config.toml
num_hidden_layers = 21
hidden_size = 128
num_attention_heads = 8
num_key_value_heads = 8
head_dim = 32
intermediate_size = 512
vocab_size = 1024
hidden_act = "squared_relu"
norm = "rmsnorm"
norm_place = "pre"
norm_eps = 1e-06
positions = "learned"
qk_norm = true
attn_scale = 0.222
bias = "none"
tie_word_embeddings = false
parallel_block = false
extras = ["capped logits"]
init = "trunc"
init_std_qkv = 0.0856
init_std_o = 0.0
init_std_up = 0.0856
init_std_down = 0.0
optimizer = "muon_variant"
learning_rate = 0.0176
lr_mult_qkv = 0.5
lr_mult_o = 0.691
lr_mult_down = 1.5
beta1 = 0.95
lr_head = 0.0103
warmup_steps = 93
schedule = "wsd"
decay_fraction = 0.837
decay_shape = "linear"
final_lr_fraction = 0.1
batch_tokens = 32768
max_seq_len = 512
doc_mask = true
train_tokens = 285900000
max_steps = 8725
dataset = "wikipedia_en"
Each number is 128 + 32 x the weight over its row's rms, rounded and kept within 0 to 255. Layers, rows and columns count from 0. Numbers have three digits each. The size before them is the row's rms in percent of the matrix's.

# layer 13 MLP up, 512x128, rms 0.38, rows 372-478, columns 0-63
094:142063121129151177138128105161155047120116084172141200119107193120111142106155135159198114139045155168138114135158133068150135141153105165126113143142140124148099118100145133073059136067183164
096:141059125139139108127153107117109068173075128186102108112176083131128064215120106066108120089171092122089110128134190098119120114139100095114145116143086165164121105093178158163117181108102132
097:085148083091107136131086136118124090120101123195163157132099176151144131146192129102148093169167102112085111154106107116124173205063125094084121192120121190109126118073161147070182124114150125
113:062201116135126116175141114163134103095110144135144099142182088083126159166110106143134155157116151059071124062106143122156139194134121105121139131107167133081099136112086093115120158142062104
097:150147155133095091138112104183087078103158073104158142177124068116105186148121162170085092172157153137144154140112089119105150086126114148133085093085124118151128102158141209150126127149079117
105:070086107071117189118124117139154096157177121160092112150065082129088122055133185153136140076110151094142086062039172132143139102141100151133149143112190068102130092145124103092136171120121096
090:208128110167063074128153146094154156102174136162174128154096095097134147103151161074157137108128116098092147158098108138110176183202114093105135117127129155101090132098169143105097099154126168
112:122147124138068089112153134165167124165159179148116084059142125132165134132087160106139142158090088135147122090112205125107160126197099175148173141120106128153105127061152139100078134074093156
110:178167147178148102205136116084167171085109133129138167080154104128086085166131134040142145041130122137104157121172170147131139101164129129109144080043125089196101126085153129151062148143116129
097:024123144146150221130095186142125110161160095137128144161110100112122128144102120106112129083089137093139107134138191128112146095156105137118091122097119227113144107123169094175143140048109132
092:123088071059075175166143109095097120148097119156099117087126166177170128098174130140098100152091154107200133103089111121139133111083187125149146124183158113125158051171150094153120169124202111
103:101148067144095102162152125140146142122136126136132090137129123119102117145197187099127172051139161161079120067124223150064117100102161108113112119114106126067119109044152109137124092080169152
099:177140090117176137194148154117087156186127157166135083114155114153149144116043082129124084151079146130146193131116147171127121158191079176146100118075088113127150145115101124135111151160126148
112:113150148205101154096149128141121112104107099105117141089156095163149151126164083112097131123154174130099164062150135089156142124135145137119097031170128133157192084092128161126129101120154150
105:101195055085140121090153110121072079151131116136106126102130121098095108130125161086153118139163160136150209149134116094101180079170098092183178137109125165119145101091140105193092126173142118
109:136100146164090032171116121088087168152115149188154078121122148114128106085169172106093079053106121080106113118158126096127141140133166056163144146106177121175096146147163114157062105143110054
106:149084151121107149113108041097119117133135150144131104191154121151171115145116104127137078104092115108162107160070128149157097111090139079148070102108093135162150128117144108111137126074091118
107:087097123098153164157151093112089103151166067158115134139162092053079114097143187148160149064093169090066146135093092071116110116158061165109167143105178150149127075098127111116110116190139067
102:132096150105102131160081135083145180102125138177142187111081128149145082068154193191105130150104117064077118105172092162142105103068152158101104116146143135165061095120139111091067127131161168
110:124168134110156098093124151053194164139075138111140131128148124089165112145104175176163094136183186118111080152093106117149137129165171091138111142119132139133115134113134046200105171154037096
110:093166150130104122104143120155117139074122142185083106176119141101128174067159127206167134137168148126105083169129136144138160168183135096133149112079136122162116149145121153146137149123091085
100:137123150086083103085156087164115098126115148178139119142185132131131088109073159165113093140124106089086109097167146138099110140119145107136106134110107126164183080157133147129161161161106118
102:164133140201187129157128168144120114136113115123113131165151110115144108115101237132146115163122122111164175112141152050174122110111118094167100120150106134143191088120103088202093115118130074
099:122082133141118138108132098140177111137163140160152145077135120192091128175096111086153098126084154106050104147190131119130095151130095093156144179057130175135116139108150156080108091089085122
098:152100122094112131134127128132140166176133103135105103140092103099105082145107170161134087137144193100164126110130111117157171118166152084077100084106139090213146122096153122125139106116108159
093:150162131173106192137137172183180089092164126151096159147161168135102103132125087173085155142120162076158184159142091082111133142112207136108154138151144134144112145064135171143091140097094090
103:119099103109102066115159156146103113172147162153133147152132087072064161158176131165164047121128146117094144120113213139091098118097141066173129175126094138125165187114166082113123087115117163
105:098182121157113159179152116113108101090162114134153129103105090097082153105117141210148164111107147139119150094141149113154144169107124152164165102171111086095147108110105203046105094102118110
098:138108202094168121135137081135141066119150124165144095137116109113167155087155143123181099134153133160116113097118116104096136091077146136128075107127170142166175119054111174122140152099103123
107:094142182146182122088149144146108155069100123178105111108107158133082131153082110139089160112141191105110134146127130090111122148142081109119140191106079093163156150135135171099067139161078153
098:167080160153118117129128109128129111113164183123147130106105152101182171128173036130102114102158186110116112101149191104043099148089170143132098109110090105117157102103143111141089146174077142
099:103098123107129084068140147188107149131077143118169147081138127113082084154132186118098094089172156077136125111131135080147144160163117149151171210063121165076119113125183116115197133093115201
106:158066100081128136164134118099141170147144125115170165088153094130106128099120130168176096120163145084113129082141094200159135139081067122155120139116103145060113192106145163123092098101161137
022:115079086089187118104111103167090063155162159150134121101113079111073121152072170110133087137088156089159179140112116158129155093107061096134143092060081158115187124127117111104145143144110124
018:081102130150122115088114101142131098120189149203116143147176119097075135148181097122113168146102142086157174140149097161094118161115110140205126101110103112158133158098160139098098128148076092
090:066156139119108166130142115088142071174151160142123122167142161100142174092082174101039149155084175123173157151069076120185112141129195156200146117155115122142157148096116145108112117117147123
107:152064174146160085097173121123158126126118126116106101182126116164163097106139115130115151177114082133124152096122132153139156091104119206135164100133145187126115131135158194102114106121150177
110:085125102101171145118139118198065143184160118179136131180105135099081119172107140093157135140099100110117131108116094115125107119145052128110162091099119145103147095143187084146142055161171134
109:158144143120126110129150151095132137167180166072122122129168132146113110110133141188162081148101169128101123125101120133137100142158135169165165089136122104084136151102143129139042119172044072
097:073147176106112109164151143099138107153130108158118142088173127098105084073111156152144144114129121179085160155104146130104163128124083099095141143163142125152166166072091133108143160123103057
114:125119133100116132108158137107107147115126095130200063165131208072106117115110120167156155113177105108072144137137109136185109093158048118120135096121135127126180139110149124112040096149141126
097:054163145127141133139136147099184108185140166150154131155185108084120125110091163194196199130092080076113142154129097101127129117167111175120126176132145136123168160063140102107103095211104176
099:123111054073152095140150170139110084091108142116141096110175138130114134178185080118101093102177199141166154118125131115094126151040169100125073163115112132119123112060149123131168124158156162
107:117093102132085112109120103104127174111133130070122162112130094161098116113174129087168092117075122139101137181120069179137101149103121113126125068165099119204169115142092177089080123124120120
094:133118165123136084125156053080117077132148106160091186131138109082086147153107157140140155116088108073143117106152084074104149087113118109145057135117131071128117131108107079114122097158147131
096:141052063116132111071106097105098182147211066097122161131135097137077135121185128120154112162165150110083075142112077094052126131113090067139149121114154158188152173082135144161114144150167135
109:133153129132172097141144180130163166126164073150125178150111132051124099160074150122127118157122210205076148185124101166148137091130114135087117095101158126163147143177117096136123164118116130
017:175077119134131127084135125154080095221175127124093138129122142105133125138100155118006133161122187121114175165148126117132103173112087121130099097179091115090130108078081130111117102112142128
093:109130166120198185106145124192127126059136104141126122138089220102105144170133087158144087129122122074125085172047121188159158081133123132118168110068120111113116098042139111167123143096127111
106:131134126129163119117133115115086056144150179118133110096137055113176127129151160106080189130109181130128143154102157169129111138170064105111131136090096129181183151048170145139132195135142147
108:087077108124110153103143119092121065147161078112128182080084081095152097120116150112196131088191077098147117128039075114121099108040131096096114158098105151129192115077198164149096179155170126
093:082123106142116110111104158161114095184184123105092069158121116123143141102103139117112029115109167064128145130163174092129160086065175096138123129129123081130163121136145100131137139196172077
104:137166154078159110124161128156139146120181152147126124168100147131094176122120096120116166104060082054076112080119124071194167130099085106101104064164124181100178124126121137151171162147129066
094:108110133126129190083095112076135110176162104117098151084158144114169160082129195139143094118133150137158128111116098100157082086137163136156170132115154170159114114126136129102111133174111128
104:161100143119152086107119101098133141108122112165148110123089110121115178117165166093195160150134158134123145100150111133159150150123110143228104176157139181127192146084123154081099131194132101
114:130187106142092175090108150138133086071182088149162161134140124123213147130154202167114101095152136119128096154097111099148118079169130130153197114085145121179161118150153121107111120088167172
099:150101101150095144169146110183118135134122154169143154113120118102077200109104123119163125058076151089158162156083065064088050134142047116140112162146066138122158143105144172124055102097181150
095:156063129134121163121133160123088066116126099168089103162107140097138134157116170124185143059141117103088153114127140164120105099108120109164107121072128143130147078156111113116172168138093157
095:128111149159099124118115106106068094090156123127139148116090117126123122196106070073107133115130105150164151114139094155118169143108207123093124056135172116107121176110175110151177171128097083
113:135127109161139117070122142145132106149137062197116172132105148124139185145143137114158129164181176133136110151143136160138090083151116129152137124097087146157094123160168069171134182156119141
087:167083100149121130115109100104061171081081112141119220224121160151119130138156115167087091103172143124145174157065152103150094116107128116097113072113095175107167153115088066134099216154113155
095:095150132111177079123131088113125154060097108084145121153140141118109133134082153137106096162137144104125169122109126091063081054105101144064124092130083146112128168070078114082091186158126106
101:101185190162079127099180136105081070189116161107131061093111155117142157096202137083198176135098153104213114094179119081089172144186086083084109108089133147124131137097107132173132147151141151
100:134149124151125103101138102141169137141108222134149119164156140155108130153128114144173153113095160159141175148138106158151154088177128081084080145097161144100193121086181090170085147112134127
110:096152187147132098117146083132165187148137108121136154121126107108151178142186143195149065102096102128110114130139140152165125058079150147182144124155094124126155069095095116120089101094138093
109:137074197125200092145113119128143123140119140153131093151132080170092128130143131140099083135152084057120100136131169161134122159152133113137149063139097080108148161113183098075138097111170191
024:110084141169169084094141130154111151118211175184120157137147083153158102156119112115135111124113182097157178152155134117150119139112142110180151111119110170122189109051163145119111179167075108
107:159053137140150161110165145076113170130113101129129092092117050132184117110142105170184102112092144126110108139127202139135068112027114186137121077126098159094138136096108085125157125138168153
103:145114178151149171074175120103162070048161140176151125148128122204129160144127154136135113140158155128159132100095065076121086191096137161147099089168171140142108125127150115107160140149125091
087:151138148152122079134118157131035162131158180109178124123162118082095056105114101162133102160132157131122134121084106144074165145181104144140058129136169148101192173157106152169105143189082086
107:128117153119180141179134095072132164147118166118108113169159112130174140135101116115112175150059123080123088154118157155072142139081111191120135117186143066113143168187130113134097134166157135
057:108177070109073172179135145145094114157153053127128182175142121140154102097105096147155140122099133147139169170103122088130132115127129138126094150126165129120085173141181184187106134121142117
110:095143108096101115156161088163072124161115119093140177088174092158153093153172145080142092079139133117135165122087104148141163169164175102151134137140143100111135175081116117078111116094135104
102:153136179201120144099139131148151081139129085090121117093172188143104181169150126106101179123100157136137137105099131079198155114141129161119120161108123155121131093110113103143036111113145093
093:108173121126126126136119147100117146076165086198138067154134066118144144189145153102177110094096131113087128194157081103123140129101145134106125149113166131130160095125163127087145101168077076
091:127151075101119112096129114139096136090124115136145158114111126097145117099101155120176133131139139127103135143085125125117143129203135107163112158171169178159187089078159107137155137127178103
104:084102161101097195103115182149113105080166099132160093156092177080117154144124118122143119099111125093107133182127150177099174152134163161189183159111121124173149090118121062109171121074177199
100:116106098115105101101092075095127145110190100144143097139167118158134108142126109149143070087204144124183099109131094161065118163182097112158095111075111100075132142133075088128088168110081093
107:175141204111136109120087160173168166125137152207093086165128121093129084137119124128146162159113067064154141116139094170140123068191120144060166057166073091151147164079083151155090130148123148
093:167123137056125092068161100110165152101124108132139072081158159105072173144173172141113063156162172112087093106118080137097196126103110162081105124154155126146145139054108116129181113122148179
108:174147084176154133142161110168069093147164133117088154106145116088134126160124096151114092153109108121031120152083142167136134128138101066072118079137091106111120148130098140065178135124077105
102:102140141132135127102100128087127107097085137122133125162129126140147119102138131056154139099135100141129140142143100136103175118148136121097141139109112092115138111065180147105072121086109114
096:136122107121118124129144114200086108165135084126160184083149115156107166106127119144150166100122118080166109226145123116208154131149097111076104071122153150180148164159165108207133138093136167
083:091133100129088128099149118077088117133169157107099199147108092150097130157122155146140139148106103161096182209156099055138134183132099057187149149161090098115130141116121134114101112107065145
102:131149160119204144123121131096104183092129126174113086124065111165126078108088155053161106129142104125122106139086148131145114136129117170100200080119139103119088135158138104068157123172165094
110:193126141145156127114111107109152130155088147079125080160078138115107134070090123094152154133130183093131126131150100135064231171136064086169081098097152106104125121107144153149097197129079102
096:104123152145120074128194156068114132095113160128125179133138084132074132125097187128157107136094091090122131169093135165114111139138131144136127147080101115118134148125127102095130109131100225
101:131130177115172138128098113119169099161168131143098106080178104090115112121099154168194185138121170112120131167090051092128135123067110097135151148148090157148126104182197041101112093116111157
104:082110136077161119103119074080106105098138095135154120096089106139090120069096043104127125108099115129121149102159125115103111191162060118084129096183156155083115073060121145109095100131138098
114:167111174130111127169156165110132137190109096114142134165174120107158165183151089163107166092147132141099157128144134086130099106127102148112115140248142151111167139122163136125083180115058108
109:111160193130141197095108144121161134179084099116162114138155124140103126117137147163164128117129147059104138164123089126137101109129085135058104057145119125153195168117134155105071074149164133
101:123055119146127086121197131147130175115146103074151093142096155107200140160145148096157140161195121149112152085143088164156063126189110157105117124116193180092159159150135184104096140102109204
093:125116137091093083133097081152109124166062108120182110139092163127075168126149159100145095113074117133108163122123129195130167126080097126097094129126165130146086168119115076082138125187107084
103:157183132128161128145144181087134191112118179120145111110174139107100198165108188160177149121115150123119171073114155099110062099051153117122066120111157126126167123091110111129163161107079094
091:075179112085138149142090117182153065168215138121087100129152115078114152118109093129124133119124125060154198125133112099135114137159141068153097069090164138136159130138121127123129143089117092
105:148082064107099108086151117104156149154103049076077193137141084158166110176164154136163114116133119104117125122087069119107154123108125184109118067171140130118116091107159147134109155142065148
091:051142139135106085147080176111156106160160124144120160081117096163087164165183157099097111108115142088111158115104166104181101160128170123154165183089117134134113127066151158092080167167111095
102:124159153137078149084181126091138133146150158132140084089069134094153086098115096186166142129095151114111117120139132174091094165188173136146128154078114081063083152054104130118149096096182147
107:173115099099104169175160071171124170110141147175128148175192103127127170117101147127098115156056070107089132101092121151108130141157130145103112111086126117098127109112120091153091135152113138
106:091078120126178166129210141153142119148099131150168150088081180095150088052125120174134158152134106099108080073098081158143135125090073151136083181118095163161137075132138138163122126147106163
107:085136064120138123110173137170101176125136130135097136162152152103117193127100117110167158163145156069172139154121116133110148121184111070144110064098100130140159114169131112138116132109155095
106:130088085090109166137145133109162081140163133114137131156118086135177105088145167103183109112158113128135129186135153142072103069123116093100141166086120135144133111108120068056052131105171143
076:143149151091102103146140106172144148115181144157133097091101143108117181199144154159160118122134140093080152108146164138080112176110156187126123167051115114137139136145125112114148114128074124
102:092142115149136113115183221136176153096110131140152121112148131121152158175157106135141144136134112096074104170093151160078190106112189112114108155069095086113176143155128155146115107078132083
106:187131109164079149128171145168089106115160137075143158122148101121162116096106211146173218122105137086170190069114121127175195119160110165125133100123114119130162106126122138145113084133148130
082:120086157098097124073124092110140129173054111165069136148118147106135121095091164141086152094104091182117110154071149145190150158071120097089117034104134079139118128123112135141099131103128140
102:104145154089110130133186153113144120104181152088180105155122125105103077158128146194126095130096127102102104161127129156102130079099126170106131096101178211134209112116120132116140154148142118
# layer 13 MLP down (transposed), 512x128, rms 0.286, rows 372-478, columns 0-63
100:112108173065114092168169163134145136123104127101118121125117125114160071190079126178146079147105081191163158118144144105156138148145131134161082112111091167143154119098129136116102098169130077
095:139147125128101173112155164123143183092208116113178168156137151190153109129146138146113171105107121112072156107136132131113158102170110175082160137133151102134127181184137218094137153146149159
105:119166124185131129124157122107207131198150123065115078126135112098114099140064113138086174106164074065161067147099202093126115099155168163128130194149167167111087152126100121123168140120104100
116:099135086164109145097138123165111066104148170124110137117167140139197123148138148105132126082114121194072128170125113179149209192075126117160141114106164147096105155085142151150161207114098141
097:128083118078101161108104149149099156127107143073122103209100151143140151105109102141103154126100075170137167179138169156170152146159103091125155085174159118139086104144083175096224104127101111
104:134149098065128120182133085118131148126146165104186167164125103137164161121125135061099105105141091165143126110114139127178107094150143115114091119216186145142166181153104085130167115138158160
092:084077121130119121151165125127119103098062133114148104147125134090222122148156118067110198131148136076123118081178135167120110109124066145086170120129135151153134128076150120157092183116130157
115:131146128062140128131139131113155150144159148100158124131115117111152165099146109123153090099041153112153086111175152129107209170145171210120139146143106151148143168158116128136143101117136194
111:151097117053090096092158136133127105124114143097138109047151065185095127156093145155162130136154128132079099100104082093087151123133111127108072145108182086139104115104172125133127102113183110
098:086144158157112140154108144110105110156167133158085066144137099130105136079121062077117124117101088096146067186158126172202099133154174129072125151157148157111096159115079081075182119108159141
094:130120147091126115159155139169128156175150112043126154147113129166123134085145171145088119114166141113161191130131146140129186072131144106141085143136086140139177154114206173134143148169144178
101:111179105116159173105126124135138120166115104083129083117109066138104091154195173130150117155144154129151167051103127142163104129138151092150102136145176168135163122171128130104162176151128151
097:117198090106131107152075086147175107163182128115156114056072117149167151081080116123141136157125090084164136127117095101143144157071109125085145061134085140122124165133158116119182128162148149
111:155124077132075077128121096150168126103132174109120097151164144123188138133046116173125133170144155109141149079176098164119170191113137159114098154156179184090163082072167159163116059122122134
095:154148166144136057138134114109150130197097117140172110094083058177152133125121194160131137148134132159150151143110116145136157188134142063091155075135104123125112148097197166141093139097112155
111:151124115094214170099161087149127121108121123115208108092081170141093178081175136193129149137118123138130112164141158205105177109143212079116037139102125099113096076155081113103185139090123106
107:119155092145114165150069133110152148109159123157128146180097168169079144126171106137115131131088116164105095174159162148115165168136092135202083121134160151129174125109158051147129146097106114
095:096187154066118097154162203143180111153135081133128137148156178159127147069129065115093176147142073108081101127119158116159160119136112148126089104117133102129079099119078054102154172114128114
107:111127141154139093142121103099100175137134161118131158153135150149198121110105191190146154176138098188104164136160137113122123091132159128083158149169176148114130077069194183135159081074086132
109:103147114143196121129127073083161136124129216186095151151125170018178083102111122104190117149192104110137150129165134103152148114147153130115094126122110095119106166099070117119157134109129122
107:097151138117171164119146143188137197080212127162136120166103136084153170109178114103151113119200130127125163097100095173115190103126118128144110091125133155105140109133142184122137155097166095
106:163133136067138165123102121165106147053131063161121118129138129128159157132094104102131070136177126126101107120125175087132156117171161073167143133141184096104132137139091070161119115144149065
100:130170144080143124156125145133121177048096153097173102095076130114135120104123157115170130102160041091080096143132123187116168124099120162114104163129117146147152181152142164096179164088110120
099:133132131179110149128179138111130100134172149126150092124149033126173154199090143122051144130179138159102088158153147090125119093138119087118091128122150134087148135160061128121149156089169152
107:139160062131126163144112129116157132139139113115128102181171142130120134080130074149125130171135124109103113104110140100095222120163107119099095080174125062165154211169072120134141061194172125
108:185129132114145118169151127046104077148095158134151143192156192134165160134170108060076119150107160164089094167145142157098133121160108170140109099124111098144129134167128134136133158129094115
103:136109105128168148204118099152122094101158138153083138125119093097093133117107126114142110115119147184162038117145085132092153177128138193145091137156197125078102115114096134045150106133130171
103:082086118154127204013107119108139142135130126054168125100112150104182085161108112134124127135120154091101142082126129070133089088122111141140147156080141187118069083126127157151128080156118139
097:074131133111122147166131154134170101105140128105142142186137175175115163123085092131106178143177083150146186130125178101113144147135178143112124156123178114165151162115127092055184151093113117
099:101052062109165175122123117106114122112116145146148148180109143173184073121215166103100129086148121129133101144114088135141132154146130151110140109118124129153170097133143086101105135139115049
093:092158135134141189108077095111074157181196125075174103155107151204114132153113111106081083139129093094066158147146146096155155086148164084161104167093121147110138146136087155082175080130116080
106:132168148112117165167121134147140122174091122181154090114134131193120134106059115113132102121127140161129124153116124155133128168055086140162085128172110104147138124071120048108182087105145085
107:177104156096085089121109129118141204104146127105071127157108142179128110063137098147135115135141102165203150125099123073146119136106179116129083142165171134133106168103154110117095168083185135
027:069114099159189159091136138098108171110069171183170140164128169127100148100177148160114164165132101116115105148170104162128131181153178093158136088138209137117167152100154135130153201197099114
018:180150203107072116133100094120098106184071177109139119148120136170146144102107152144186147075156194144069115103162174151162138118172088136076157134138114115161181125125129069168127093160146098
094:110090136146142150167101135155166140129183067085131076126060138144147112149067124168140181100174113161186150079122097114161152085101155071098099159116103148132121078132086133082156141139095128
112:159140162097091095120108151080113172127160084138097172151151149110153089168163139152126117046072177168087121110101142097124153098141120164100179125083129162145137120159186137162102091118159107
112:115118143073091151205126132153182119109100121160160100128111096120137153149084106195127075154069088142126152079125097126130104140107125147044118114115125114114159097097118075122133067133113186
104:126128112121149127089120143125092111182132118114133132109133093092158133151160141099079144127098110148174154134139183099086191169119124214152177123145091170095081123148107170150167084143138107
099:106099139049083133137140158143157142107053155130170217131204154139171107141105087118091118099129136158132117104157144127132085150148135152051156185155127152094111117175110121104197132098116105
105:102154113109094122205123132117165130140104157081179102132220128205114128113141149155092193132070148119121024104107128183156125144117089100100160112159157125185105139139115116071111174119141142
097:146132148074117106187157105173171121055120147148064175094113198109130135108159105109151168124132167201162126132146155053165147122168084141083140142150092137111108153141144159123187152121165118
098:169116142114167122172055117215082102066138136122133167130090167158111093104074160110118101124115092110098108157103112116155169155106129093112141104105205194154152105134137177123186104214112126
100:127085132184094147085136130131098138157175147173162141140105154149114157108158152104123145136127088138155134145174088132127188189117168103123096098157112151100171125172153091045156179149097102
101:130154166150111089170139167121144128100130160093146167149158188126142168115123101106102109094179136162166118171142130120156164080173140188096208199095125118103109103098090143101170154070140136
102:146073159082015151176098154099141153099094090138053124165202121083120127096155159149121130105151134178149168133127162154117128104135137101138147152205077120094123118123154133101099124121104117
104:133170102134157150138109139166121199131102146089163159124087141081103102092206145174167134136152143130132166132095185128128130105077108134176100163103123172146174144190096134176128145160119084
022:133140153160126205156171127074084142098107097161075116106160149165125129153129153078200124116094118153163085121051164130146153192078111095113146147121179098173136135143148073169170059135127162
088:179168113104176151077127092132096146098126182070083088148169133126090142142111092111082159102103107102094185109152147142137100148120133121144138156102112128164112145046146120200166123164117130
109:141145140096108107068077167151131107120083040061095133130071207150176162090188163195085117104128111126158116165158088070123150137142122183079138151091105097093087109117179141103141103125150173
106:152120101102106145146115119088186160111121177134130233099151145173103148078076140124109111101076157170099156103158127131132128076154136134149121140101202104162132134175111131118142154116116096
098:150131137092070179133178111174108216078151103161098128143180184146085087087143118109122106099103130190124129161091154153107120107139127110155047117133093139141126157128121099114145110171096136
101:130145148200166123113089074085135200159112170076128169147124204148114114129138105165107097144115126090153113133092144086144055142176136128168086100179118087143150080089134146115161094094125113
098:073073105127124107133194166092207184119168150101158179109120139094138188102131134110096125084149145184110158145118158141128200108101160102105110127123148174116111100145134181126120082089157198
107:131118144043158109152121141137173143102145132111106161130160083166170122110132103081141146127131108153135073094088171100127201167121148119174140141105170124126132118132204114159119185103096157
103:187162175141091104097080141142142141114224111123142139162119160163143122087129149125151116157179113130132130085164135075100166133143103148080123134124126046140110149131139094116125116132138120
098:141133111140162129149142095125068161132120138096083096157148096082112125172142095068148127113189139121165093167113209108179118104159173114155148135101102158112100107135078114114186103168123104
104:176138104129134108106180091115161144160086100137148110117129139114136122094112145175127142203168097119169138085148132166146114192158150167081075097164104149140102092127108127093179132121090106
102:190108152137133159178125123082090196153133110138104143165182125139084104129142255157148139190109152171153120103112134104184168154180131095171132160125139117159124107171112134123106102102127148
109:140154114173120138153100164171156116106072048121119066133052149151132092091076137122101155114106140131146079204203127079111148159143186125131112113090108137081100132156156202106127138135133123
093:164080115186104132103089125090160100108081142091060076073163128053134111124055126102171087129104084093144145062179163189087115148118156179150166113091117170106122098106129162126162145103107132
096:140070141153153120140084115129131154109121132130103118150097102209195161148136109148088122154053103103145148157149182134183112153085116161117140117172194109130124161118169137112097079099225135
096:104117154153107093101111110081168088204085097132109089151172115174075166188111060116068080090154086136100071105138143112181118139131111146106128126094094130052088147190157122101169152095143123
100:116127162137065140041151134067037176134118152112153116150127090094098136123142155096123192111147095158111146041145139131108089088120159098114108164155138177154120114105142109099138126156062107
098:142032157108122077108154093152148159139106128098063114128109114166104129160143110195060184097117133136166138168112134120140160135105121143104226080146100110158154155175110137098146186182131121
101:127120164096093119101086106111132103102184125121123140118097154128150089090159149187127092175158150185159139140116138102153128058077171177152138133114146123119122076134075147099185141148100099
029:118092095057152174154081067114145114164108076114159179120134208076080098093111117174124100086117131129120181088103126127162103064138135105080126223146089115125083081110126175119116129124130095
107:139110139094119159173111151186083137104122159154086120153090112131166125153177109116103140088152170163157109142130133090200136067139163137126096097138085171158194091148129119105202114114109123
102:190153126126160163132085080099212131109126116117143098089146147115167094157131075161110059137094070128165169086112107121099107155150101136047130178100105119187114144128081094133129179131102095
097:130144174093135107149076100143100125155153190146145142121126096175086136099094117115143099122104132071061129171089089182187099092133111142161133103133070142135060145131086093086114122092105146
100:134127109119088130101144143167072172139149148053161153120131136096160099122112092141079109099106109182068075121132212106155153072106134126170086158119154131129190134121134140180207149116101101
079:057115121166109140203139119095144075163156106158149126167141132105114108112119118158160132165130120103095137133062125116125130159131128154118141109104141103103137127145209143159094124136114146
114:109138153105129152139166101124173166141139126095094140141178166060123122112069070085092124138090101085127153110185141124100149152170172144114158149137161098182092195120104146167115099119140152
100:100194180179080096095146179154184083193156093107132129162145106107092140156165137187127123132142118137184108105147130172125133128141122154154143184132138131158107156142140096095140046123134144
089:110178153078133162121128092151163127186098088096103171173051197119161137138124122158109114144105132116103069146095060132127122115149215118121086133138093155095174101168095102117182181127155109
094:116090155136071130160104129160177142125055131047131137098079125101197103099135059085116124118118151148097176153082116159201140117179119072155135096096140158129134131102123149124113135145122157
105:108138098121089139150083154092115104088119103095157175207115183090080101173143077122144178099104094140143099134128108098105171149098143124099109154122187121206147120119118112190147092100157114
097:086128114133125129086132125201124134104150148137118145118068109095141123047159107122115100115159138113140111112172094074083157122162122069115153059070109108120114160146144171087166091166185116
110:128115155111131113182090138040114137123120196138105129130146088072157119133142133139118185159101172109106071129137124119152101125184175167158160139151095124124185138107084108091159104141119150
102:102249119098167139108135143078086145129116072120177109126125153130187111127117127149082145159148093190120148114125162097112148142085107129118127103099096151129152083156201179110144094148139117
105:108114112087121101178106146127105136084143110092124143159083076106067076144151139089146178160203103134152158176164146141122181088159132128136125131144126111073179096202127097157127083152102139
104:134128164114105103187131130179099154111196184122124118123072125154130137172094109088108106107174131186134088107194141149106137092170120144094162118137152085098168167102169122109155200130079190
100:172157145118103145163112123116082091187172123115117102157171105062074158171093169113177182142124086053129144095147112073111138039156095155075189199097137112149092098143131094170142096099127136
095:113159136128131143142156077089151172144101159098104130107115051113114126118168098090134147143095081188146186126128181065159136096109106127166127169157111142122098169105088088151111190105123165
099:096157129052144126118141131126084163126169161137091119122134151127107103067080217135161118118105104148055159110097105179095146148134102175192115174107124134086139156150161125145165142142099120
104:167141144099155148157115131094187167155080111150139086149134116126099150152131081133140072127078202195165173136114146151081125142149132120157075156101084161096187088150103110134164143150101084
100:109177122180114096145179125108156149081164160138118137132159140165050122107129123067110088074107109160134131119102124135109133103112127143130088158139088147180116178148080067120185120160096106
102:184111134167080073151127121135122194135166146126128119156133113191126183124152091132096049100126111150123144104158129099136104099147175172119113172187149136168095133125148098165198129068163126
105:147159097134106114108096145111123142118111161134075136122135141120097078177131082069140128100100140156111091101128111107211086147156185066136161146101155147155120095147166134112202153104092124
110:186169157123094147119157181065137192149136173166109061093092124114134155155111119081091134111161095121155152141169121119141130153161151096054123184188150134097117146154086121083149108106128188
107:126142089113126092170120147138159084184129154114134142161133114119155101052171145149118138125131079091124170116136163133107085177076145146124098159119219126081145049143093114122202151127155127
093:145103156105161133127160128127096168098127119044138138103151149138152154154159151149119222099114123155138124134097128135153090114148173089119167146153155076120153132195144139163170116091155103
104:147183194084047070153134104109116165225113173107126155160077133101149130182097134108124132154121072089122185143125147112145149064107172117134141160142111071113162147204129156166111117130157082
103:114140088132082122099098116101163146163107158128092095159097089132142124124074113116116079088127103109185168101110146171143150115086177159159142106191179140172147139116104107168171144119089107
098:091162138060123136111111120123125097119137151086094138135153152127146126072160052112074140131136106100076103160109132034115139166127135130151187163154135109163139203119124131131098166138165099
098:090136144124157170109145104126151179155169138131111110110079127115093144129162141148075107151111154104151201136125150174102097090104168011126107162068125127098155109181116134143118138182111123
098:190134179094109145098125134188120109165175082152104146109118084145176113115125142137147092080086175114145106105090114119159073112148087068150219117114118095139131098140131113123122134167144067
099:119133138119167105144133174165145115115125149161219093128059136157148149079120134136172133138055097146140095181083051108131196146118131078089125074112103132161121114220123116116119137164131099
107:133084102135186081171106156120157165145111121169162129143106139129133089129152112146087079186113100144059174106130152130063081134135122142106128107134181177121101183114196079116052139177112135
110:101145075162148129077098172114105117149099161162089118150176134108107094113072094117101135160148096118120101155193132098147139079156160115087146108112145107193061093139107128093129147178132148
111:077085138103167177086108144111076169164084177093128156162160104146128105171106086102019146124071129138131122128101105097154111150114132136120101133148097096136108202141105152161126098097152138
105:115151097090112143162130123124076159161125141094162185127142182082144139166094118058131123162137122126101203145133134140072150107147106175175122199101134086164146155121157137164118110073177101
075:116117092137122102125150182086109097136086128062180147163152144109123110104112163158119137131078096153103069154114062163138125163174142120140131091168201153072121142139196129129116148111152112
101:143147162054042100122099107111095151145114017102135110078088112127111121137140132122122133141122154207123128117148114072126156126109083126113143145142098167137067157073080114155057098118111108
099:133116100160142134127185123121158154129098092139080102136133152183151190151130102174130083111114159145069162163130128169134129175112131154115121129196101111147103102106065091088119156162162190
078:200139167134160079147147084120173111126087089151153101071134107112144114104066131117116123142116171120146167147123097142100151116172137115164104104165093098139166128028120120166084157191109149
096:181122148113058145174176122126174124118068108188142081151081121129067115177126093108197147160128182170136119155169106079136116122112163156170057114039155122137117089145102100103140121218119116